Weights of a small GPT-style language model, trained from scratch on English Wikipedia.
Training: a variant of SOAP for these matrices, 101M tokens, 6183 steps.
Each number is 128 + 32 x the weight over its row's rms, rounded and kept within 0 to 255. Layers, rows and columns count from 0. The size above them is the row's rms in percent of the matrix's.

# layer 13 attention query, 128x128, rms 0.15, rows 0-12, columns 0-127
size [ 99  99  97  99  95 114  98 103  91 112 105  97  97]
[[105 111 146 134 117 136 109 125 151 169 168  92  66  88 108 133 106 116 169 137 137 162 175 150 117 117  78 129 128  92 127 128 166 126 123  65 137 125 115 158 175 124 184 143 111 148 136 110 102 165  71 159 145 139  77 117 103 154 126 176 140  86 137  99 143 127  92 179 137  99 140 154 131 114 135 133 120 188 127 116 104 158  58 162 158 164 126 198  91 118  54 132 171 133 110 160 162 121 165 163 176 121  50 160 117 118 100  79 107 154  54 124  96  91 103 155 160 152 147 146 196 163 185 138 135 190 166 139]
 [110 114 124 127 130 169 122  47 142 161 142  97 114  99 144 180 149 127  92 106 135 178 125 133 137 133 147 124 161 119  76 125 130 163 145 174  93 124 137  97 152  89  97 106 153 152  50  70  69 211 131 165 141 146 102 112 162 117 147  80 133 103 117 135 157 147 197  94 128  85 172 133 145 135 173 159 153 175 143  77 166 163 121 127 164 128 160 111 122  82 157 143 134 123 117 199  75 123 153 119 105 119 168 148 127 111 179  63 142  96 190 108 110 145 141  67 134  89 130 136 162 185 115 184 136  78 126 130]
 [ 85 160 172 150 125 136 135 133 100 151  89 116 119 128 168 131 111 108  94 131 154 138  42 159 103 207 118 162 128 153 205 150 130 101 165 146 200 134 153 182 102  74 171 133 115 135 143 116 108 140 129 172  91 107 127 136 104 168  69 167  60 116  98  89  75 150 160 114 134 136 140 148  51 146 124 118 139 146 157 177 201  79 130 105 118 156 133 146  96 120 141  99 164  98 160 109 111 131  95 115 115 132 178  64 140  94 158 166 126  89 106 182 115 118 195 129 125 109 122 169 139 130 150  87 163 129 103 154]
 [165 118 186 117  95 148 112 183 156 115 136 115 153 134 129 139  86 106  78  80 102 108 191 113  86  99 111  96 116 118 149 187 169 125 169 124 177 163  95 187 106 141 145 153 154 167 121 127 127 135 136 104 166 130 170 163 182  77 168 140 131 139 115  69 159  99 132 160 107  80 185 112 120 160  87 155 156 109 105 117 108 141 105  86 141 106  97 123 113 144 186  91 130 118 157 133 134 108 139  27 127 139  53 121 192 113 163 111 121 119 131 129 139 174 151 103 122  80  74  76 113  75  67 149 139 144 136 100]
 [155  99 134 118 141 142 162 126 154 149 160  64 135 150 119  37 127  95 120 167  89 148 181 134 111 111 154 174 155 143 141 174 104 172 134 183 153 118 147  65 134 151 163 113  99 145 165 135  75 124 124 148 123 118 146 140 122 130 118 103 144  93 104 129 119  86 145  57 119 148 149 127 107  64 132 149  61 142 203 127 117 153 145 117  83 109 106 134 187  84 144 124 111  95 162 103  87 138 167  98 143 137 105  84  36 119 162  70 107 165 167  96 112 133 130 119 166 103  83 142  81 209 141 157 121 149 105 153]
 [109 175  80 218 156 113 139 101 146 104 108 149 172  66 122  52 120 122 130 126  80 143 154 130 153  78 180  99 179 119  38 118  87 104 108 165 132 116 128 119 115  79  54 123 117  61 189 102 107 166 135 114 113  76 131 109 127  99 112 155 128 165 127 134 131 117 170 182 147 108 116  90 185 117 153 131 105 112 150  95 130 162  78 107 130 168 121 147 170 127 159 185 129 126 130  76  64 120 126 158 138 162 109 142 127 132 147  99 154 103 109 116 116  91 143 174  53 140 146 133 129 116 147  82 116 140 157 143]
 [149 135 139 172 126 146 106 139 110 134 118 161 100 145 170 142 101 170  71 124 163  96 102 115 137  95 138 130  83 144  99 156 176 101 152 123 131 142 124 195 124 144 136 107  89 122 198  58 144 185 149  99 107 105 142 153 112 131 112 120 119 168  82 112 179 121  63 103 165 146 160 133 139 121 135 175  90 143 119 119  76  61 108 146  71 159 104 132 135 139 104 171 146 158 166 120 157 127 129 148 123 166 123 191 128  98 161 112 185  87 169 148 171 171 156 161 133 155 164  67 234 121 172 114  86 134 120  78]
 [127 165 154 137 102 105 147 105 149 188 139 130 148 138  47 142  66 159 196  89 154 143  99 152  85 105  88 121 107 152  79 106  99 129 150  88 147 141 109 154 154 115  99 167 138 139 123 151 144 185  68 169 156  98 141 149 103 156 180 108 112 130 128 150 139 153 108 112  79 104 112 113 136 117 117 128 138  64 148 125 117 136 182 126  51  78 137 191 107 145  73 140 107 122  94 115  82 147  93 179 104 148 150 146 149 136 142 157 151 147 207 120 155 117  73 117 193 129 127 150 147 127 149 156 205  94 113  68]
 [139  88 128 103 164  76 116  85 114 131 126 162  77  87 151 148 151  81  95 175 121 113 145 188 107 108  59 103 141 152 144 145 178  97  84 134 148  89 172 174 157  91 123 171 104 131 102 194 113 120 130 117 105  77 131  89 159  45 121 131  69 107 129 121 118 170  67 148 177 107 155 153 167  92 131 116  88 100  63 102 152 113 138 168 131 180 148 140  99 100 125 103 113 141 141 174  86 152  64 156 167  54 142 123 168 130 127 163 156 144  82 159 154  82 153 108 138 119 122  97 108 138 139 163 100 130 125 113]
 [189 124 145 128 135 148 118 168  76 155  94 179 119 170 171  94  71  71  67 110 121  49  94 149  47 169 135 111  98 140 139 140 130 132 152 112  85 100 148 170 143 145 164 146 139 140  92  94 155 120  95 112 135  70 115 127 120 147 129  83 225 120 110 142 147  57 145 114 144 107 111 109 195 136 107 130 127  98  92 124  85 115 164  79 129 145 153 179 129  97 182 112 153 139 150 109 166 122  75 104 128 151 144 144 110  95 152 137  99  92 143 112 119 154 184  61 167 116 122  96 147 129 124 188 142 114 114 141]
 [173 159 167 131 203 105 125 142 130 167 174 176  98 175  91  94  82 192 154 158 105  82 163 107 155 169 126 109  59  96 152 127 161 111 121 133 148 105 183 140 166 103 160  84 146 118 145 116 139 113 148  70 145 150 138 120 166  87 116 126  86 108 165 161 158 107 123  94  95 117  91 131  91 187 119 102 120 103 131  86 109 135 107 182 114  77 122 166 188 171 132  74 105 146 105  90 191 135 105 138 151 169 154 165  89 156 140 161 166 142 143 183 177  90 145 167 144 171 158 151 153 149 128 105 150 162 117 101]
 [ 99 161 141 204 131 198 156 123  89 108  80 104 158 156 115 140  73 134 186 201 173 155 133 150 167  63 143 102  95  96 135  87 116 160 129 109  87  93 138 103 168 165 122 152 159 102 105 159 151 153 112 112  93 139 156 126 154 169 142 117 101  56 109 152  97 166 130 186 215 156  92 147 118 117 100 140  95 124  65 130 143 131 103 134 106 114 112 122 156  87 145  71 134 158 108 178  86 110 157 152 140 163 131 155 169  96  94 109 164 176 125 151 102  87 147 156  91 121 141 156  87 149  99 123 132 113  84  95]
 [143 126 126 112 130 118 138 159 120 130 154 145  91 158 141 197 110 115 131 136 112 136 138 152 117 141  97 146  76 137 164 100  84  84 167  66 148  66 169 117 115 123 203 157  89 135 132 106 120 158 123  60 154 100 168 168  41  73  73 108 143 139 179 147  91 122 153 134 108 158 104 159  88 113  86  75 179  44 132 176 169 106 114 169 133 157 136 169 115 146  85 141 142 146  76 124  96 171 123 132 115 180 136  95 172 129 180 124 127 106 140 119 151 129 135 169 152 131  63 114 150  95 101  92 154 151 167 127]]
# layer 13 attention key, 128x128, rms 0.151, rows 0-11, columns 0-127
size [ 97 104 110 105  97 112  93 112  94 103 111  91]
[[ 91 155 135 158 157 120 151 125 113  93 126  94 139 146 106 171 103  68 175  90 129 169 120 107 166  77  64 159 117 125  91 165 112  99 138  80 104 140 163  98 148 161 155 101 136 144 119 143 151  94  56 129 151 134 152 110  87 121 139 144  90 145 114 169 109 123 100 121 138 201 143 102 154  84 150 138 116 196  68 159 184 125 128 107 137 208 140 193 119 116  59 105 147  88 114 178 166 161 163 189 137  79 118 130 145 144  64 154 103  70  93 163  80 123 118 167 138 161 109 103 109 168 146 130 132 137 122 114]
 [137 126 142 113 133 102 159 157 160 106 146 110 188 109 147 148 154 112 151  89 184 118 168 133  95 128 100 116 181 128  70 198  95 148 168  96  89 136 120 103 163  88  86 147 148 111 155  75 132 102 136 111  92  72 121  98  76 121 150  84 154  99 173 130 176 106 188 101 172 129 162 105 111 135 163 128 165 129 159  80 140 120 163 144 165 105 100  56 120 134  71 158  93 146  78 180 156 125 147 142 115 116 138 148 133 105 126  76 143  86 119 160 148 134 156 181 182 103  98 125  89 217 100 108 120 139 186 162]
 [139 114 186 140 178 112  92 140 141 163 142 110  88  98 165  98 105 113 129 123  90 148  87 189 100 134 169 189 150 124  91 148 172 110 148 151 166  99 169 119 113  60 123 145 155 114 193 191  92 124 138 144 109 159 177 192 180 151 127 124 123 136  67  68 108 166 134  74 121 126 132 157 120 112 140  78 135 153 150 130 139 102  94  95 102 177 103 111 127 152 212 132 116 164 158  85  70 158  70  81 118 132 145 158 113 118 124  93 122 115 177 128 164 107 209 151 143 145 128 116 101 144 151 118  82 110 129 153]
 [153 146 144  52 100  79 111 111 169 143 158 137 132 110 146 189  73 128  82  69 139  86 196  66 170 100 187 112 104 175 142 132 154  83 147  84 211 125 132 137  96 182 150 143 115 120 121  80 116 116 112 137 144  57 136 142 164  97 121 120 132 146 146 126 120 147 120  87 116 121 146  41 129 177 113 173 107 136 181 154 126 104 145 135 115 150 121  70 125 105 142 120 103 154 125 183 136 169 136  84 120 114 153 137 169 152 147 127 133  89 129 101 161 135 129  85 123  95  61  69 100 171 132 157 136 101 167 138]
 [164 113 184 111 134 134 152 146 165 144 157 120 151 129  81  90 204 148  91  95 133  70 149  86 144  52 104 102 187 171 158 150 171 135 131 145  80 152 106 102 103 154 101 160  91 155 150 167  69 117 110 170 163 115 139 141 126 138 107 110 111 111 101 108 220 143  94 110 165 162 130 100 149 111 166 143 118 111  44  74 159 112  87 114 161  80  82 128 101 152 103 141  93  86 105 134 132 160 121 148 132 169 164 112  82 135 115  69 183 159 128 134 110 139 154  73 134  76  93 158 146 129 125 160 166 125 142 120]
 [163 166 102 138 114 194 153  78 148 148  85 127 172 126 149  90 113 149  94 148 119  99 181 119 101  79 139 120 146 139 105 117  88 182  73 125  66 121 128 178 148 157  90 116 152  83 122 102 158 150 159  68 115  95  71 149  92 122 100 184  93 183  95 161 144  71 130 125 127 156 110  96 191 113 148 110 141 171 140 136 159 138 107 135 116  86  29 117 144  82 124 123 131  83 191 149 167 135 120 153 137 170 135 146 131 150 165 103 143 124  86 155 110  99 128  97 139  99 208 149 169 132 169 130 161 100 120 111]
 [135 174 126 126 116 141  96 126 129 196  92 120 158 105 120 134  54 118 168  85 125 125 130 101 123 150  88 134 160 130 123 104 115  22 113  69 190 134 116 108 151 155 122 116 148 168  97  62 167 129 103 146 124 100 121  85 136 161 150  91 126 117 121  70 141 145 190 156 129 154 182 151 199 116 155 124 117 142 136 154 105  84 151 130  52 161  98 139 168 167 121 109  95 100 145 138 115  94 106 130 173  81 106 165 131 156 154 104 111 162 153 112 107 160 150 127 130  95 174  65 167  98 190 123 107  90  67 142]
 [116 189 146 120 100 150 130 162 126 139 118 149 128 118 102 188 182 103 158  88 163 108 138 155  79 175 155  89 185 144  84  86 171  91 144 125  90 129 132 160 118 130  94 141 119  97  82 157 197 134  52 106 128 112 112 153 108 130 123 150 201 103 151 119  80  97 142  86  47 137 106  95 177 116 100 165 132  97 127 127 135 105 141 111 126  80 199 139 161 122 117 103  88 120  95  89 137 126 120 126 163 101 146 115 145 156 111 158 113 137 128  91  99  85 156  92 110 159 133 135  95  81 118 165 177 108  77  33]
 [ 61  84  70 164 136 111 151  62  93 124 143 144 110 106  89 147 115 115  77 142 111 162 101 186 115 140  84  60 136 117 109 152 132 168  98 159 193 106 124 157 109  71 148 152 148  94 120 158 113  82 179 172  96 156 163 155 142 119 200 157 134 158 143  72 118 142 131 143 109  86 116 145 113  70 159  90 165 146 135 126 145 179  96 127 196  96  83 115 171 122 111 132 144 188 105 140 171 157 115 142  82  86 112 161 127 204 137  81 153 153 139 191 155 108 122 156 130 160 141 137 138 102 127 160 121 133 115 132]
 [150  61  64  97 163 129  77 138 137 147 107 183 107 113 133 116  86 151  79 121 102 137 137 198 137 153 185 127  94 155 130 113 130  85 178  74 113 144 145 122  65 112 166  81  85 164 104  86  94 151 111 133 133 140 111 153 127 167  69  97 192 105 134  82 109 111 187 131 115 171 117 112 116 108 147  90 142 154 111 172 140 113 149 164 132 160 156 138 142  65 136 170  80 159 160  65 167 107 123 132 155 114 142 123 131 130 129 117 174 137 206  47  98 146 114  81 106 150 124 130  97 114 112 122 120 101 115 183]
 [146 125 127 102 145 100  75 166 130 157 165 158 193 185 109 127 108 143 168 115  90 132 189 164 151 177 136 110  55 116  71 139 216 120 137 111 142 115 195  95 121 176 164  80 117 161 112 156 130 171 119 103 171 142 102 123 114 145 127 138 114 133 110 191 131 158 145 156 148 129 176 125 131 173 111 161 161 123 148 148 118  94  67 143 121 104 102 155 223 139 170 105 130 107 157  60 138 131  95  93 114 188 126 146 101 118 141 154 161 129 170 156 103  75  99 127 144 165 129 145  89  87 111 140 143 141 133  68]
 [112 206 129 139 160 178 102 101 135 134 136  93 117 168 130  67 127 130 140 149 142 112 130 155 151 156 143  60 129  78 143 114 146 155 164 139 141  99 141 189 162  90  91  78 152  62 142 112 155 179 126 130  96 160 157  90 105  88 166  54 127 113 127  73  98 166 124 173 116 150 117 136 127 121 160 120  95 150  83  96  90 184 104 124 204 134 147 122 131 148 134  90 146 137  74 134  79 193 107 150 111 140 183 124 129  64  81 135 127 123  94  84  71 123  84 113  96 134 155 155 127 109  81  73 106 128 134 107]]